Weights of a small GPT-style language model, trained from scratch on English Wikipedia.
Size: 10 layers, width 256, 4 heads of 64, MLP 1024 ReLU, vocabulary 2048, 9.01M parameters.
Architecture: LayerNorm before each block, learned positions, biases, untied embeddings.
Training: a variant of SOAP for these matrices, 313M tokens.
Each number is 128 + 32 x the weight over its row's rms, rounded and kept within 0 to 255. Layers, rows and columns count from 0. Numbers have three digits each. The size before them is the row's rms in percent of the matrix's.

# layer 7 MLP up, 1024x256, rms 0.175, rows 190-296, columns 0-63
097:174124152111131122121197144090171137081100158111078160118109140107096114182164108093084170182186139103156112057182156040157156166107120112125131096128139121133129184089100076114140083057150181
097:129139069115172136131135160158100145139190164121127139132134128154179165055140076106207203138145130127128112110118099055092093078115176130123138058121099155151161136100089164150116160141129169
101:134146077100172058161065163142167090107082098181118119159101178107127131153141145154204127159119184168090123101152132156120138095138073145111068149216145097090133128138174134126035056140125143
095:118126077124112158123063115121130155121110126152125112110100117080087131117139181167162080085124140144131201116167135128104110121160112164177164139073143133131154125113146136112143105068129119
094:152162124161112167138157163096079138145147087157144083180105201161184134104168129158151117075065162176089150121151083084121123118133143079083116073224148130130133125086086185102087113123172127
105:252120168008135156151147074131081139149126155148143157128121153112116073171101096114087139113149135096098163114147113118106136088124124100091100143100149167105122137098154126132140102135106140
101:173081108136123158142162142093118137113121098118118141143138112113113146094155182118109139106031177105147143137179131149125154153209156118073128114104104166124118132142127185102116102139110119
105:103110166123144135119128130187172104087164168083138148127108175099123125175092094160112135148153161155090104135152132143108137134128167139147095122115154173067144139037134152115135153114080113
102:175156140128117141116166145112115129123124121149131091062120109166105124149137099210156111129140109087123119078121113141113109156142108123127105152123134111130137158152133087231165126154125129
097:098132147095095132139151184126132084123114118093087166157118139131094112111117191126141130155085063131125107110095146099128188164080091126144157154072145146084126162189171131109183125145121126
107:140107113144113061137133180160091072169192106130088133217189146141092116090108119146191099126144099104156156119140182155149166091165127161153091127083130102127113165134123118183136139138112116
104:158079104151082113158157142145094098159078124114143136133071125121169124161142073142107175154136158074157133103108156096122065129100110147123112096193100152093144126135115113147140057104127126
104:175052109126079181166136167100113149170102134108100079116088128128126166139158110122146166093101144111174113200128143095103100133147119106216136107115140159164105130120132106144110094123155099
099:131140150128096085113132072150189162100116173184110157082125122158116131122124168117107131172223101109099128136089106091164149112092126144122167072151135095118153181109137083146179154098177167
105:129195105106127116176084142200132181146125195089104093075132091070067135163114216053103060129141118067169123134151105092202113152149108127093096081143127116104207152154111144145114074135158109
098:173089136092159158126179113163156138173145062145102100072130132107153153095070176066133138149113143119129134181046196131135061137142137162124099184118097129120098143131119083149152148115161134
097:138160097139162134134113205163147215116087111115079175170138159171144114109149141147105149138174118121181154124079163162198081178142102114125175141085103135104143102195088134146136154102130109
106:098106166082088119142178093120131210154130111136147160084097129066112111066147115119131083091153191095184197103139149129140158141099128118162108095136144172131133120191204112132094154143159134
101:152100076113129120066150171084170111174126066161183164083142129108063184120177139092085171080144106139147097127125090109157101115101126186139103117113080113163127140111219241153127143141155165
103:145124196132151125099083126191129126084106171084183122055106093072136158135121085162118152106179112144118099120126172119164163124145114146149118127140147128084061125131120105083156108090096143
098:132074125135045148187125112104102132099068147142115158017143122097098184097116086173152183087128137156150115106173087117102127194209159097118144082119130186121077096138120128156126120089146125
115:107176020176133202075122111096116063108178178087124078140117126108132102099149076163105161111090150110029172134121132111159118138129104168122121090144133167097121112138168134074118043157201129
095:206190151124049099146126139151176150159162070117140124154174073122142116148081159147141075141182121177127121127095152144096132119115128062097129118097154099102150180104165092140140085156077138
101:121118150141165154145145135146111136046129082132075096172159157064050137119135115160094134152111167191113138072124126090132143207090124148157130150075110132158142160164105172124160168147100126
105:174145123093143106152129179163175143119139091120117126183121131069135098186169132141150149140087137129067120060124155145074094139113096156138064066131147212138109152154122094097137149145150202
100:224156207146133136098134195151141108146167100135132145152090176139115126112135136144224119154135098134154099121148096125149108107172145149153179074121145154213160214153151128150102201158150146
102:139099089110142170163088115155137133058116120117125155131100155137163093134116124123158129129128147172071139144117091130113093130144102117183157129096160130177122183118097113203134141126142103
095:111115086108126085056133147115099110062165118170108104144161088127102111176167110087119137105143196148125143151143129120090117112156113160110148152103119108080107114138116133152127056147139136
099:179161131048110117101091162140137155154101100090079107233137140132180089147127106180138093157136163146120156119126152101160118160133099111073079105065215165154145059164169175088096187196149101
098:179088110124141122109085162107163128141088128154101160137129158124157155142125129059151169155132169075091123100115139088039120075097129131155100097081163156098089106155133244088163090130113095
099:154113158120105158139156079115131156150126097104085136137134160114161086098130127165104142163066149071088105137143147127133044184115048067165138152115141119130122159173104138096111142133172138
098:144166115149126103146165130145124104131174149183086128133153146123205133153129147150186161130146159193113154170085097123101166110120097112109095141131124082184169152059143164118127200139118158
106:157068067131184024097161157129164171134117112122167100135153137102182115162123106151158068107095151116129103158076099126092159054119130100189113144129126135150133127119100171080179131097123140
099:125120100146155109136141133146199085103075084181139096132135104076065129140130135162127166133128137154103102116098186175203066098090168152119196161143127103112171074131178120122131114147070131
099:137108161083155122091191115083109088124135154094097147107130058048157155123095097164115122169114059114128112095147142120196177146074115156115131047185153096155128142134130089102083124108141109
094:179133103063111147122151109097141070118161128163061148188161169145152123105119173106139153166111135083132201134134078161184137117122135106191090194079113160121135124183097085165114143152163117
096:173132113151150099191066162089114106173113115136195197101122105097118150144105198129114124128172147132199144115091170104099116085132163124086109161104146113137108065103133131084167155165152176
094:205161146113107140134109165130082168111098083123161168084155158120127175106108191135141157144104147144116123199148202172191131191118135162122169101139204085167208156070126149086096115100152156
104:180171146136105125163075151162135181134100140169154130134175129169151126172154140151020092164102104136085153135108102137104130128098133102112142135080082118153150160100142136126158175105169121
092:113162090066140131098172112133118103168132061081125104193174123133174053121140134149111149135106189114157174198114149109122114139113110106099114119141142098169141153087043185101106184125117130
102:141149094129142105137127154174063100151112034091091107100148149162214095150130138135129136138074170120138140142087208121087208138109106134089143100150153108146123100081145161092134156115121161
094:152110099158079151081117176102125111179116095252118109096129141142099115073159106157198137081143096148122150110061175107131158083193077140136154123134187168134136154102115164127162182156187143
100:121169142185156074126137182106153135192128170143113163131122074136134051106077175162080056115111080093144102108104113118169151080084098125058226127048116122135140131085117132128129065149136136
098:046156119129130142143112124136154196123140169066104185100123127087148078124128143052121135143155141117107144123159148127155096157086088154138174152117132147139126083137120057105102078106151071
105:141122113153134129154153143185162074104144133127108150211144129144183164095152094146084126144060174052167145104115108054126122159151103127171136108119162123062118115085128132146070087155074068
108:106198140130107118156085099079122151158157164142142173078130091141161112120120176155124165162073174142098098022115132099146126064090109122092147212117117143130175092158137122225153200129126152
097:124143147119163095131044122129122134151141099116146132140168123108118138113108148085159191118167137113121124143135157096122147116072127147186098134159166151118128173109107139154118117166073181
098:135096135100173128058148143187145143089074136188138147141120119198127121102128078072177137111171176132113160094136115129068121171094080124147125113049097170114138130136097125140168108176144082
105:092114130103117111141170128176130161155140199103141139090156154136198130135130148189076117075092160164107153142117146169112128095158113112185151161108172121105063150070142095053188106106063102
105:116111119145143165170128150225112135115158147099088181162131136151120147101102080117118179132177119161136168180141132149139148143140193132117108083118160117152132153092122134126085136146109172
102:199085193093115130131124049062084144107151120157115092124169139090178133131083153143106125102122099138068130092113158115132102116145076060142084112108107122157147128102140082141127056110183243
103:110103127131132096079151152133188128073139167138135103140137165156129135061095116158139091122172110111149098184115121126106136073102122141120081142124195141114094143158047154166111086168170103
097:162119177093133173170120101121165179097144119079158114093128160113164132171083097150081114112154134146109162111161117110146133105147163149125103110066161142119126129108042139125177093087166118
103:133123136184174142126082163165074128166129184147125107134155160130111104061134103084109141191152126139134126094199098098120173169135116114154100185159141122075146154176060149158176159134123154
103:245151089124097146097148127145134080093168136073132180084132178105104103186099102129157096114106165184141128081180134148056102139125068110152147144142106107163107077110190100130117132104124144
102:110124175122162185132138106116107102166157161134122199130110057172094142136113092178096158105040122106090164116146153153151124125141121120103093083106135127086106141087118171146081077112127126
099:100115126133141147133121076149141116154130102127170039160125115101168118141179097121151069105151138123130113130130088221095138086156117125140138130094123154126105132086152132152171122129121150
103:155152148184118156160108176132155111018138141114095111091087090163136161114173131077115141129100159119110113098122135125115163163184129134121165041148134119123183133146199166169131131088119140
099:135119149066131117140167108096122127057117162121171106076202163145189142121077124111145148152105138142118098173099109112154110152082127148116162150142166151118140133130184197108183099100152087
092:203151107140176142053070103076087109088176073088174180131124173169101158083157128108097105112090178127202125111147084184068172084163122148117123136141117159124162111073143123121080103130133186
095:200147152101101143152133152154083153106136113128118120129124155154205129112194101115109144124135160136096138101114056107112130122139116104163157138087134062139175142167108181160103103176122122
101:110117026121120124122123136103105132074190111136145152146149193135122133149156116153152101140184160202075153167130161115127136162091126120137117092095141109158132185052120138192146070131211142
107:234085158142161156143101091155140141100148076160141162144145076159112143142143120149125113110108106182102093144145124123102223084083090117153200096158063141103154119117147105113171124167194131
100:133176092116097113149134148121150150134115078100122134117153127098108134151088129164079155207148130128159141060150154082101139090110108172146214111116117118107107114141174126168105156050114207
101:188168144176122143128130131105112103174123109098114122161095142155136126132166087088099146114138083092171126164101064112097122155131131171158125122108115154096155212132138149185161153113145135
089:218172107171142132138121057091146050121148149154172096134154121099150127139137184168074131111150126104117110155225131144113125097119127115141153100080154144106120179089162128168141119135132146
106:153154101096144172083143163113132118126128154138159186136122131100131140129085162104143036147103096061079129103135132172149184195137086153168201132088105163121150115107148119122091188143109157
106:171161105133143088117094155127146177121166173136159157170112172095165089146145098161087164089118117191164108200052225129133099073117140157129174113121119130118085145155121162106119101094108129
093:109179148065176078108106105099102151198110138122158117116069161080147109142182152169125097106098104159141190087080100118067111137111138061174100118129111098155112187039153167152145097050152129
103:120168078152151158098159069155148173131076086174127152093111139121151138200135136172178131143129150163112079127081120110112130101120134184194153096114106125113082140113190164184205124168064170
105:090092084152137163040141128156114140132129143155111113160075096116072159117103167140138081126152148155142170126170104137103131102147096112138151134135076108112181108112182144115099113080145030
088:112141131137132081190159115116120160103105169120147143127130137121127081156141172082138170117085146136114137152134124093144188203134087128175146106142121155107169132122160133135115148175107145
098:132083126110135100165197180101144121129107086108157196143124121128095140138084121084128101122127202111103177073130128146077085117095150116177176127116214108151181108178129114101085124156139176
091:151149134124094169233152198108118143136074113119172089160176133102123192139118146157154130120220123139079113097164104135180153176148120173118163115141146113166142130142118161126083179142126112
091:103094126123168093149107097133132219182210134137111168133152094182146174129170110125124143057087106101185138125153093098144106076129138077096118144090116078161098165122137106125145153067128114
104:102146116154078104116092121128109128149118112120140144144156144141121120069138103086145144095123165092167154108138132158165099200158111124116170115118134181139113096180132095074119201147107147
099:124134140158144123142138106135157154131102096108130182103108107057119145110098158116133140107159119092114117090166088214136135109131086129162186134133106049147138114108100086092073180068133139
098:147107138138157109094200146134107158104108151163196086139102126109105099180180156134090123169157155099055179127168101151131153121132127164161134145106096123176136105076185151075143139094093083
112:172170130122159120093121132149170151167126167036085121119170147111154117147142135158130178132122154051150138090109092109102114114123143121113177062174144110163092122104125115142209085148150094
091:174139072136164155129037100125074095112139062131132131122128132088102160058088152130155133066165112138139160153169091127136109154107146106113126159134101107096102201072136127128114108130160131
110:088169111122172132184167169073126150068098086053092112138203133166097130173100132094070130175136094132154132135157112130182139111125106133146156134099082131110121139083112127096175119145138170
095:216192139159100131141141114114135190146162107088156137112079155084095139052163162148092174124114084122126095116111209090084093167170105130123136111146128114125089135135140132125225078116162121
102:165128117135148113101110150155114084140177145120156212088118182132095099106108152037143127150138096110133106112146106142137136120171093150199095049105193136150137116147180160129129143070137141
110:096220168164111117216168202124179124129159134126132202123111094133118137103120118149142096149124104133209097162085104182107153128105065138083102103129105112163105091120169099140145128084157123
098:155175156144173109144167091131134129069161089140149143076188063170092104072122180159120127108104142119127130160131128170104175110140090165087094131134122065136147090129094159147128157126158102
099:159100128097179093200112068131144137149156118184077097111090058184125139105133132108145122220167138138122154076084126127120138072119144075162160113046181126145152193106123038142180193174102124
096:111164100108181130128094107121114135094110164118148169070145118117066146109096151058141146138148166071152152091179139141087102083139127106126144204150111089127132091141144103141168111121117121
097:120095141103101146151095095089175146083155150128125156086150170102095090107122159201128187204061167145112120165135094135145186163169083151140189065138218118146127132095122161120069159135151133
101:177126141134120119183133174152148080115119146119124182077146159049111115133167136088132041053154112146128196155133081109093138117088154079109116148145159154133150126111093136119131147124158105
098:085145200124132125115119129132134087165123140131100185169185121205155125117063164062142105106115148139106172161147117104098143114122156130110101131103164119139143153116163142093164152085145141
099:128112112138165123143140151099114063157108083125126079081121162136173117108138137094147182120136162055121097172115115129104167143153068095134117174135093116200177150126062095145179136093148130
096:112120102131118168153112133128148179086105108073134112143138114132128121130127112155120183172092138064146177084132115170098089122121122158143146133145090145165111150155132040085121068132148148
096:106091147106139112067138103095121140121148173106177126104181133117133162136141059104140128166088128157101120094171129150115126123112123186111168119199156143131162078125146100154129089072124141
095:217154100148130134146198126150133156097090138136132132097137124183103103110098122062210092155139101110128120104131230070098095176154154063118118118116168091110129079102094088137179123138152163
092:232153120187122061140135093137143047146141097086175099148149144138128083118099131131166077090198197128092144106108099109093171098146073096134101142139135185093169139106101133101146162082101116
101:101128131132128139117134084129177117122101107142120098120151180091121162112095099202111128107052132110158173143098157116175109142082115194107169089123190119139116080132102176182119084074176138
095:113086126144144111127097146131095063138126135130170184118098155152182119128046100092096094138188175137081172178142133144177158119071113106121196054169077126140102115125156120100093109126104119
098:169136123092089121107097123159141146134149116159159107148092133152097110142138145164140149140200155108164197118106181197129143165168163116160118080160130135152155128134074164074213114139214105
099:155207126114181131137115148107154095127134120166110094047167074140077091168183141162136180201081104125084108092156111061094094088146152118103100135116136130087163104121099127115132072101091145
100:211183125167089103148128104134151147081083083118140158069172154189126091119144128074037095066092109123114143100117088173138121136148099126118144138102123095159145149150047116141168120104152111
098:147116099185149186111118139116108110113161110121143152103165174154071148090145128154144146119107182154076166070113121120145128136066132140095130166117160147176134116110121185150153123122161115
097:135118140117099125116100120145094082102174163140112122100094118188131101079097136115135127092141071151165116068092125098110142166137113118150202087166149123063123128134096174098160137095184170
100:138088145093133100127143136128123158097174104134128144119106140125105120154093081107152133148180070121129083175160139093149140108149154151130136111162150118123121157127123126065182147135140127
128:156083119109151145177119162081217180186132119106115134131095129082119136108119145130106125156170113193127077100107133102084126142138108106078093127107104118082132112144059043117121160068100072
097:190157127110143121143084100142128125136095135117115141114130105072135103123072173152166125078141096178067077077119143172136137101179096117113154082161106225081192191181076172142134099170084129
097:123135150134070146105133154128077154143135134099130111131140119154165107106177149091162124117160179142120096114112101175100084169148138170097161103113159168126128164063170111131177183147104154
098:095096129120145001149116192103149135203160147122131160128130143133117121132097117141136073180111125087048192152113107151092114061156119161153087143109180079135114052111127087071175072145137134
# layer 7 MLP down (transposed), 1024x256, rms 0.178, rows 190-296, columns 0-63
094:138216116125099157141093124154112095125198098127100175145115115097141098155136055162041176093118143134099163191163198133074144134101128134134144104183090144189139111098153115135095133149103035
094:098080108184074164059129142158131147184093146095104148144108133064133102110111185118114152112057099083139135139150124102097068166123067131127124138144089160179184081119105115135114109120034134
104:052170154121084170123101169113109141161121070084126156140120130118163161127166107163110123165066157131100164119146087092133075077173147135106147151098104133112102160165159127105120104152120102
093:095114146114093113143169144150169155081103166062140114098156107124123145123183115128092069158094092084113158133117126171088143122157125094181187171116159099128089106088135163176123125155147119
103:063154127100103061110146165194145111130134090122190133081122112150123083198111123182152115106111172178067134119143204146139065144170114074133118080125109180109147075139182123128133168112134144
104:148120169091115092131122153112125116137123163113144101136123182165082072171175124095102133075130129127124091141162102195107155102134125101116101148085090174107178119157121127122135094150119129
106:110094145144109124197139122067138129147114146113095108097128154057205132128132127182123139126085228089097172132112131154189150112135151042149140126086119187180115113087121139157151174087112071
102:091137148075193086121092146178166174168148128062172127127078142148135150153095147121197064117151171166133112096126144119122119108098170130106115120134145142111050134103134106119200109185095088
102:151136150146126121104166123151077130167116109173156150133161097158152109106132120104095171195187131064157153103152117136145138143073093140123108123188085095193159093131111088100122138065075104
094:143151154113088135115138163123081130108129096132100163172125134143132137144148179216144107136102107163119167075040106092165142119093137115102155121130090093103152081118122161143135156161144151
106:096136128095152136130132134122014107151116124086131151138137109134073131058095143166127090146118125126076140137137126152164133135151157153159083130194171158091093133150135129135167151087091141
099:167108131152144095173117150148174139155159120179177158148132102120091098159074182110063079089166124095132123161127130147095117162132115126120138142101133152199123111151154102102134148112137152
103:155138130096124109109129131122134115106115134105085094133125103133120102156139102115123096092130183137164205138092145160073119167080105120118053118152129142084135122150111115121201154118110121
105:090084152178189095063184133125193124155097089150166107126135207085159152127143124107072079190071137123071140148128131086143109129111122075153202109173185110091133097203169133147118108127116108
112:156096142125075156109153137120151148131063129062119124126169155154089128136049039090131175081124131142156154183122101116127095079110173125148182140102114131131084100116143112132158123102105152
096:074122126141134140138144156110109131145149156104135131066147118146133066094139147092121135155135173090166135119117159154099153168105113116079116159210075146148245097165114103167122149157098102
083:151114178102131076130107116111097112090092133117147150101154147143088186101110103149139177108092135110183151101109075211145107117140145086101153106184156115172161109165152164094085178064140133
105:135138160097089113132100181114087116099111114158092160099128132175108089130145169142136132118110139164108092112093104149134140114136142108139136080156153147142162136164111129141050151129129098
104:198081132141170019154149148104113112200100156153181128126133123068174133127120021122109129157132126162074126106121136177191156122120101158092134141081141140180135068138125171120159158198139130
107:123147093139080126071109201140170115079101135145164121211056104159127092089137167164183131173084186133166104098161117176112153089084075109192142103169096107131141137094115101099098117149079095
105:109091108111164059107027110181150138051095135122128126103110141185100152105114115141129099075147136107149119098178168048180167161127187107142108108115096132114110105109088173144183104160150141
108:137106098147150095141138153191188127084069066143126123115108121170137079113077152183094139155162151121112166120107147117130133168172106114171109136128114091117147154163190068153062122110154115
089:063100131168124168116203079138146097096115100148163174131089128146140108133157169185113138162075078133164105126138107118069117139122181145147210117135133128124113152082078124141140164058079160
099:121143090124164088131172144089135088141193111102131158159155210099095152089081099092155152079106169082148127149141181081161151063077110160100156156093083114104090134126085138140148163124120097
090:192084150088142122106111124088158135076155132081126099123152168075177134130107136127147125102117178097077088125134144164121086152125089136144106188157122160131177127093074130069139206123091166
073:255159154116138139117090119136150165148129152147153165130109137175145100130105132045117139137155111221138083135162124137139140105111121121144142157106148164182111135167185139113150128105132116
104:108158091086125149142108100123096057147146131143144166180116176140125105144086130116106133158161073097124157159185117120141115112184105105170163112156103114157119148115106131148102150125120159
098:095104106122141134146178100202115172119146178071124118124157132117159124180150211155093158136103120141112135206156190197070107169098123149117112119116112126124145100151159175093123191152064113
095:140131147148156125120139144147138147157139108111097135129111117124111137145099145139100169106125123171092102141069145145124113158197114137098135101067176146064105050164157142135169131151141150
107:145123155090130113119149130149153131111110116141172152121131076083144108155167141163097137192098118108156132116098128186122134119116076154082093124140102117131149126102095126098116075095160132
096:147176103099129115125132077126105162162174133115098147142107087112125123157131119139135095210108063115143164132102196063179129084159132120158131136142185155191103122057153106099124109087133054
093:041106196130172122078128171170136111120115133139177112149089043105115148104122182112131085162165121128067162167137105135180120144146123152110149133162125152127137132144084150187128131140142055
108:135091133134138163125143133116088064082122146085122072151069130124099133115132123129137110139108138116145133126116131116062118147158142172107104106123150108131116136116129129125156122174135180
103:070146147099107137135147113097133159171151134178107128109190121180146131140139176122109160125123140081104012133087159115118157192152094149124164057124141119097161107095157099089079180119114184
106:112147120098139101146106130143074179115068125111147093120194113161132092127144064143097111125125139125137127120061072158168083106154138146121133099108146062120109146117182169121130135089122078
105:217060154110128119143132083117145082112116173122141112118134130127148105158108177165103143128122180065171179128076162129156130108144131179133069166130061123177129185142085086134062109109108138
095:093190101141152223119108106085173185058138135156099112158170150129112125128139153216173126120131162153147059093105137098122114132129068148150133172115072183142119160167112175126105142127092119
104:006155098144146117130104091129128150116110154128118130156135142132125154165137073144139140165172107135156124134064110110038102066145101118119126152121159075098180094153183147129111144104115147
103:176088136131119134093115127144106167146084150182174180137159107135126114149161151101124101104170157109103158108169129159140117169090133138085116154115102137073105129114065096125118094144090108
102:171111082106078092160127073120114163100135091067117120117124139140128073111194073137129131135139139183130131095140177082096069166124188125129167096160114179101102078143154133148104128093114121
091:052109116124135075163144081132136107135144118161081069130148174090120158154131082191136115130076155113175126127070103105118097132112062122108101119111122112129157108133088169107125101066119169
101:229139137117104123110138142131103127152158170127068138201138144110168100095119114136127120170096114104190068166148087123163161097087076113074093149174148145172080146122069188112126157119147157
098:107112107094123182106109127133136165075135148107105144094056137140093187130125155158109054166170108094127124146146143142173148129085085128059114109122138117128090122148132071150122072145100117
103:140144176149123075088156105096079141191173135127146106129121116146120147094115081160116172153106094149120111130115177147096103067133169048106160104095098109205115131166135182129118110108106136
104:058142126118122085132158113178174138186104103111118098103095089091144150150142116098064130036090139089174111112086109146113137133105103168100116109096157124079146146125160120138127172192083122
092:170122148115122123117139111089142173147103091136137164076091089109155162079167117120121102156049208130132102117143124114137118110142177126129104081135081148072134134133132180131149167134081098
102:158091165194177101170145128143109128157153091142148186135076162183138147136104161123169064151097155121152132159115170120144098122131197055199091126092089144114127081121158097070158135097094097
093:170145103176140057145131144134057101128159178167095100128149107174137147100112092089136109074090194127131158186038171102102125172053149119113147144151180126102157187134110069105102144134120102
104:109133153076137075115119147142079131135207113151138155133135140155174165121112060164121145149063131181163182099122132129077145173119117158123134158097136176151089121125175188163101109119126109
103:010142173104081114090096128125130169155113109108133143063147140070114103124147141128105109189170080145106132111102089145136155117103117068098134133137187130118067122214114162119047115145123099
100:253157098106154145096115198112073107050123109095096153197243155175156129117103080100208132120128115168131142175108151201126144159081118094097167127126134109108134176135128125136134122113078172
104:187148152114164144136111151069107084057133074126066146092159122099151146131154138099099084105156128102181122113069152158094132099139162165076060099116111162164134157072125125118105143080080195
094:170166140105123118158114105103119152141152109147079081139121137151135082139119110181152119088133080134112156117116156154160131130118163136123099112116138132146090153146138194148113165127164072
099:134148178119172095175142195148164105102112175178129064112117098112166063145157094126144122068083112111171179158096158133123034120096128127134084152111144174112128086167128138139139148119161092
091:153088162111132141161169124119178185146092119166155135097158124177132159127136110104161174163167147091179099117087091174091155133130124128127112093128138114130131082155098105117123159100198162
098:084095129132157154132150179102092091066107092167160146155116126156132135155124143116108138137094067116139145053111111193148110147124101100123100156116147065087140103081101194152113105137183128
100:087136118142056174151186091097171145133121148114128148129119110116162129145121136089144125124143144151130138162172151139152112153064118134097185028128116028149131124131129168111097126124119071
105:118200163114154089056129105155087102159077139101170120154146129198097104121107160110167138083179117138084144171123140172127158183157087092182193148124123117147104146166146073142106167158127122
091:207125101128101112094131148128052142131098182137125140121140125169102064145137145086091134099132136062127150126124131142122096132136107192165130136151102186116083105126189134123105158111185093
091:058087143169096099112148116136178168164150186077093082085144114128114072126102099136113175114144143121121119163106153154158084081130132091122182137110117137109119170122129119104111112073137144
100:041118108149153114134071160074088129120096105115037169172111124163099146159134153126079151123105096136092154165100104127114166091174055117150148130177197162106132159119135137124128167117140174
102:130164136135141154075094144158128134121144173136138197135109173167097112150183124102095133194130197107151092134133126118161147140111120126110121117171128105179103106121067125141175139114192136
096:254136130103160133135178116139133184138073172107180113120122184110072154140154134114159162118138093164168190126091162084113118139107159130149124097073136133174087179149083133104143119079126197
103:217140109218056087182056121119096139143123112103161111192124088090126107124131181142139095114122155157083165123143165218114141082100139128149140126153103099090093081141171149102083126162181137
095:146154080143110099100142114162127135134131083108119138192153131145178074195110135138125157094190119145123096156115073174132071160176121130143156155121188145074110150133142116154223117117144128
088:255114122125126109129149157066143106175160117126139115155135098124149097083157124095108144083132103179136131133137157142118146139148103148116133120128131167173156130109125094134106141116127151
104:096109152172112229171120108070115074130119120075161139135094133162098137119058154092120120191149152135134146154137127176141180163116159149091115167128096143161102085147165139153122161140149134
099:187119095104121096118158077133133151097169138077130125097134109107112093172218150137109107096134167135198140117155082110118187145150127137162123130092133183141137115115117061116136109137128218
098:142114150158122133177183182183148081070117120138079015162089176095092102110174147106068165086122104111116154145138149113081142084202143153161158152036107059105076109141156098122127102143137086
096:152166105192132142085131087142109123104184101149112132082146124095096093123131127145119127182120150170046186129137127097135113124178154170144101141174124143135064167121131102151163091181105168
104:153138085108128128166096146139143144133086135150149085145123064120115139121215111136150056142136094191097092144141203152166138124152093101134168115183105137172129157083115124061071119098090078
095:016121123155078128137148199135101159127084200154155107135171173138089138169134081114107121122131179104139086155131181134141090165129097119121082091124169122108089128140122102142124158073147130
099:118174155131091099137146123171122131114119117087123110068127175113118102114128198112133092159144110109083122116123080128071126094060176118076123075149132174090142138110132175168180164103150142
090:120119143120065107134113107090148077180169114156158165064095119162110138142126142131110124120144187115126163181135100174093174124115111164114076183107131117097142128187153097079088115185182108
099:118124140136114122133135088114170155101127119085128187156140154123101168119098118089173115112161118081144157113097187117123142135138148111141128141082125046128134173123091097151148122133075194
104:121125111157135162147094103107119121157112102089041181081120120158120155095107147141132134093112071161121108111211112119104136129184175126133078158119165117151107102157152120090179101160132137
102:088118097125114121093134095097165124135129089142158094105111130151149113147158132164125107057132127097156129116098158109138118132144140157085085152126150155137179106116141177084184152155074133
103:190095110096101136152120133149100120118134186110110149105098116159133057152155115104137176182098195096094116111167088125145140097098152130213153159074092169132191170077184160085092129104109145
104:134170130021138109147129162086120123174142127125150113052099138158151131167097086098162144171164124149129157131114163058097128159125116186129142138155117110125157155143155136199185122156146144
095:080151067100138113039114102143129116123157122112148126142089135117168103148135135186127124141149116143094136150141134101206159169168113155084165096100165163171145081158089157169136160070123167
113:144100152126127102148119121114129150051074121112131156049156093124142101173093144131138088111120083126151121139132163110134108062071136136142106070080071132084125094104082136114162121081108148
100:081147143192106139189186113128121143087117098187152079150112177161115135067119206116110161153108200096135110152148149119113118121193084128072137113124183125166129104141104077144132124163207099
092:044078114130069092121077123153137156150135145122098112108106135168082117082125147135182137139096144123126100112130154153179144088117148122125127082145162060120106164116135108184059097130136160
099:221079137142101194135142188133111131122099095152148123109127132135080132099120088184140112137122125099148158095162183161086142098114099127106142111153096148151081116091124134119089095120161166
093:059137109119115137146167075098158076093127170099082087142165154088121112099135107089143141135183145090194163135176155126179185156084089121140228170123086136146110108110132125151108058097115156
097:113108142148121059149090046154130151153104128121126123117109202139071111117065128150120175094139163141113126141140133118073144153139097105139099099140162103108156185192099107133115131147108111
099:163059168158155168068163141113163111156097146123160126141102183129056120136133145173122091140061118095155076118127152108137146148128127103147107172091207094200065115126163111136090099107235140
093:113078083139143094127112136127050118083066106121117114166176132116100124115110125158184146138137079132134151153147157167151139115129127105155093106076171118119143142197122127126101170195108141
109:134125072185120114068183134109126112103145110165120103120190136131088163180172119156143111119125125127166121146167137101087100106143057162162120120124077144110102088086155172065137082174166139
100:201147106106088125090102138075142173132090077151163165086120117158126155169157111101152112135138135158130047168118112141158226142164135134116162101133147114158144163175085096086113115122113124
097:170117166123212142138128138098072144148119096183102126131149139152116108139096118160092197101145163187138095175152106106091169123097089162127119165165119071133078095098117111158125116088139145
106:113135056102068133128089140071159096104112173122118187120139102113155087175140087114096116118085181133127111110123157153127168150102148109165159102144129188130170139135134201168094114120129108
095:216109132173156119149095146125100119093147111135143141152134107110115085193168194139145107125121187135097126145166113131107184199174082194142131093151118107111104108110136108114112106208153131
090:217071109092182096130122154121089191062122136156101069148190124173122122119063097155145151100141117085101113139126173145176100182089081154114180168115181153147128118134088114133145111142150136
087:141137109086123172068132151061146116155182096165113100077149163144112144127180119144186106099149153052170080152149135068113134162122104153102167129088150103175144141128151098138101123172130163
105:021109131115180216097135109140101122114146049073157155117150136166104143100142133178144096077125102151109142092156089098163144131096124116169095139154143142126129092132117056111124149106109095
090:132167136088100171113154065154087112105148146149140152127133118073126118107117127124110125122123133142145158107127189145157087112133135127154127157128164121207120130123106114137124183116128141
100:117128098156163127129106098122135121091094120155097167141134152164099092120146120099130085097137126146113221097071063104183172124150085147170132099154084074124125189104115186104105148133108185
092:146171124106151172113135034118045140122112137138137130118118098120149105147168126139110128144131143148056205150161079123106122158096158118101092093084131068127137148145094212142145120038121132
094:129101104079154096147186156141145089070138073124110113105133118138131072119094147069075107149121161192095102098057161181090115089152083138096141115168116130113144038087082127173133147101055139
090:202091107168079142124101110119145131111084150087164142163133103129092159179117108105093118163123181115109112105079135175185142120138193076122163066147112188142156092146107102146119146086079122
097:137120106100153122109169109136148164171129154121163132082117108123125101130154105143155130086093085078167090085185135096118163149171179110154123081061156105090124077171125168051046142147117143
101:120141142138092157146105126153099149170128137205132127121186145138146105156104127163096094118147087095181129158159103204132098103167151219176105123073147092100126162200128166115126130142139179
092:245081124090106107154123149119135164155141197130056071132099120108092169094157178161096093167198141193128095129101090090140175133122119172139095125114101173019130140130097101141129132128073119
100:132129122107138098130136127138121133058144117119123166108122132151087180134159039101102142129123106122128119140095097108108176120113174076031070134119153039080149083174193064163096080173151158
106:114119147134098148093119135095136116092123183157076133146128143105140134065164088089118081171184070175185117105112130140129055088117143085095125088159125087132126124090105143131137169137120160
102:172109134128170132128147148152089146105131120172127142156099106128046199071135166131114087123131137136154092035158119120139177146134158138183079162157141092114120093113118161138089148165122141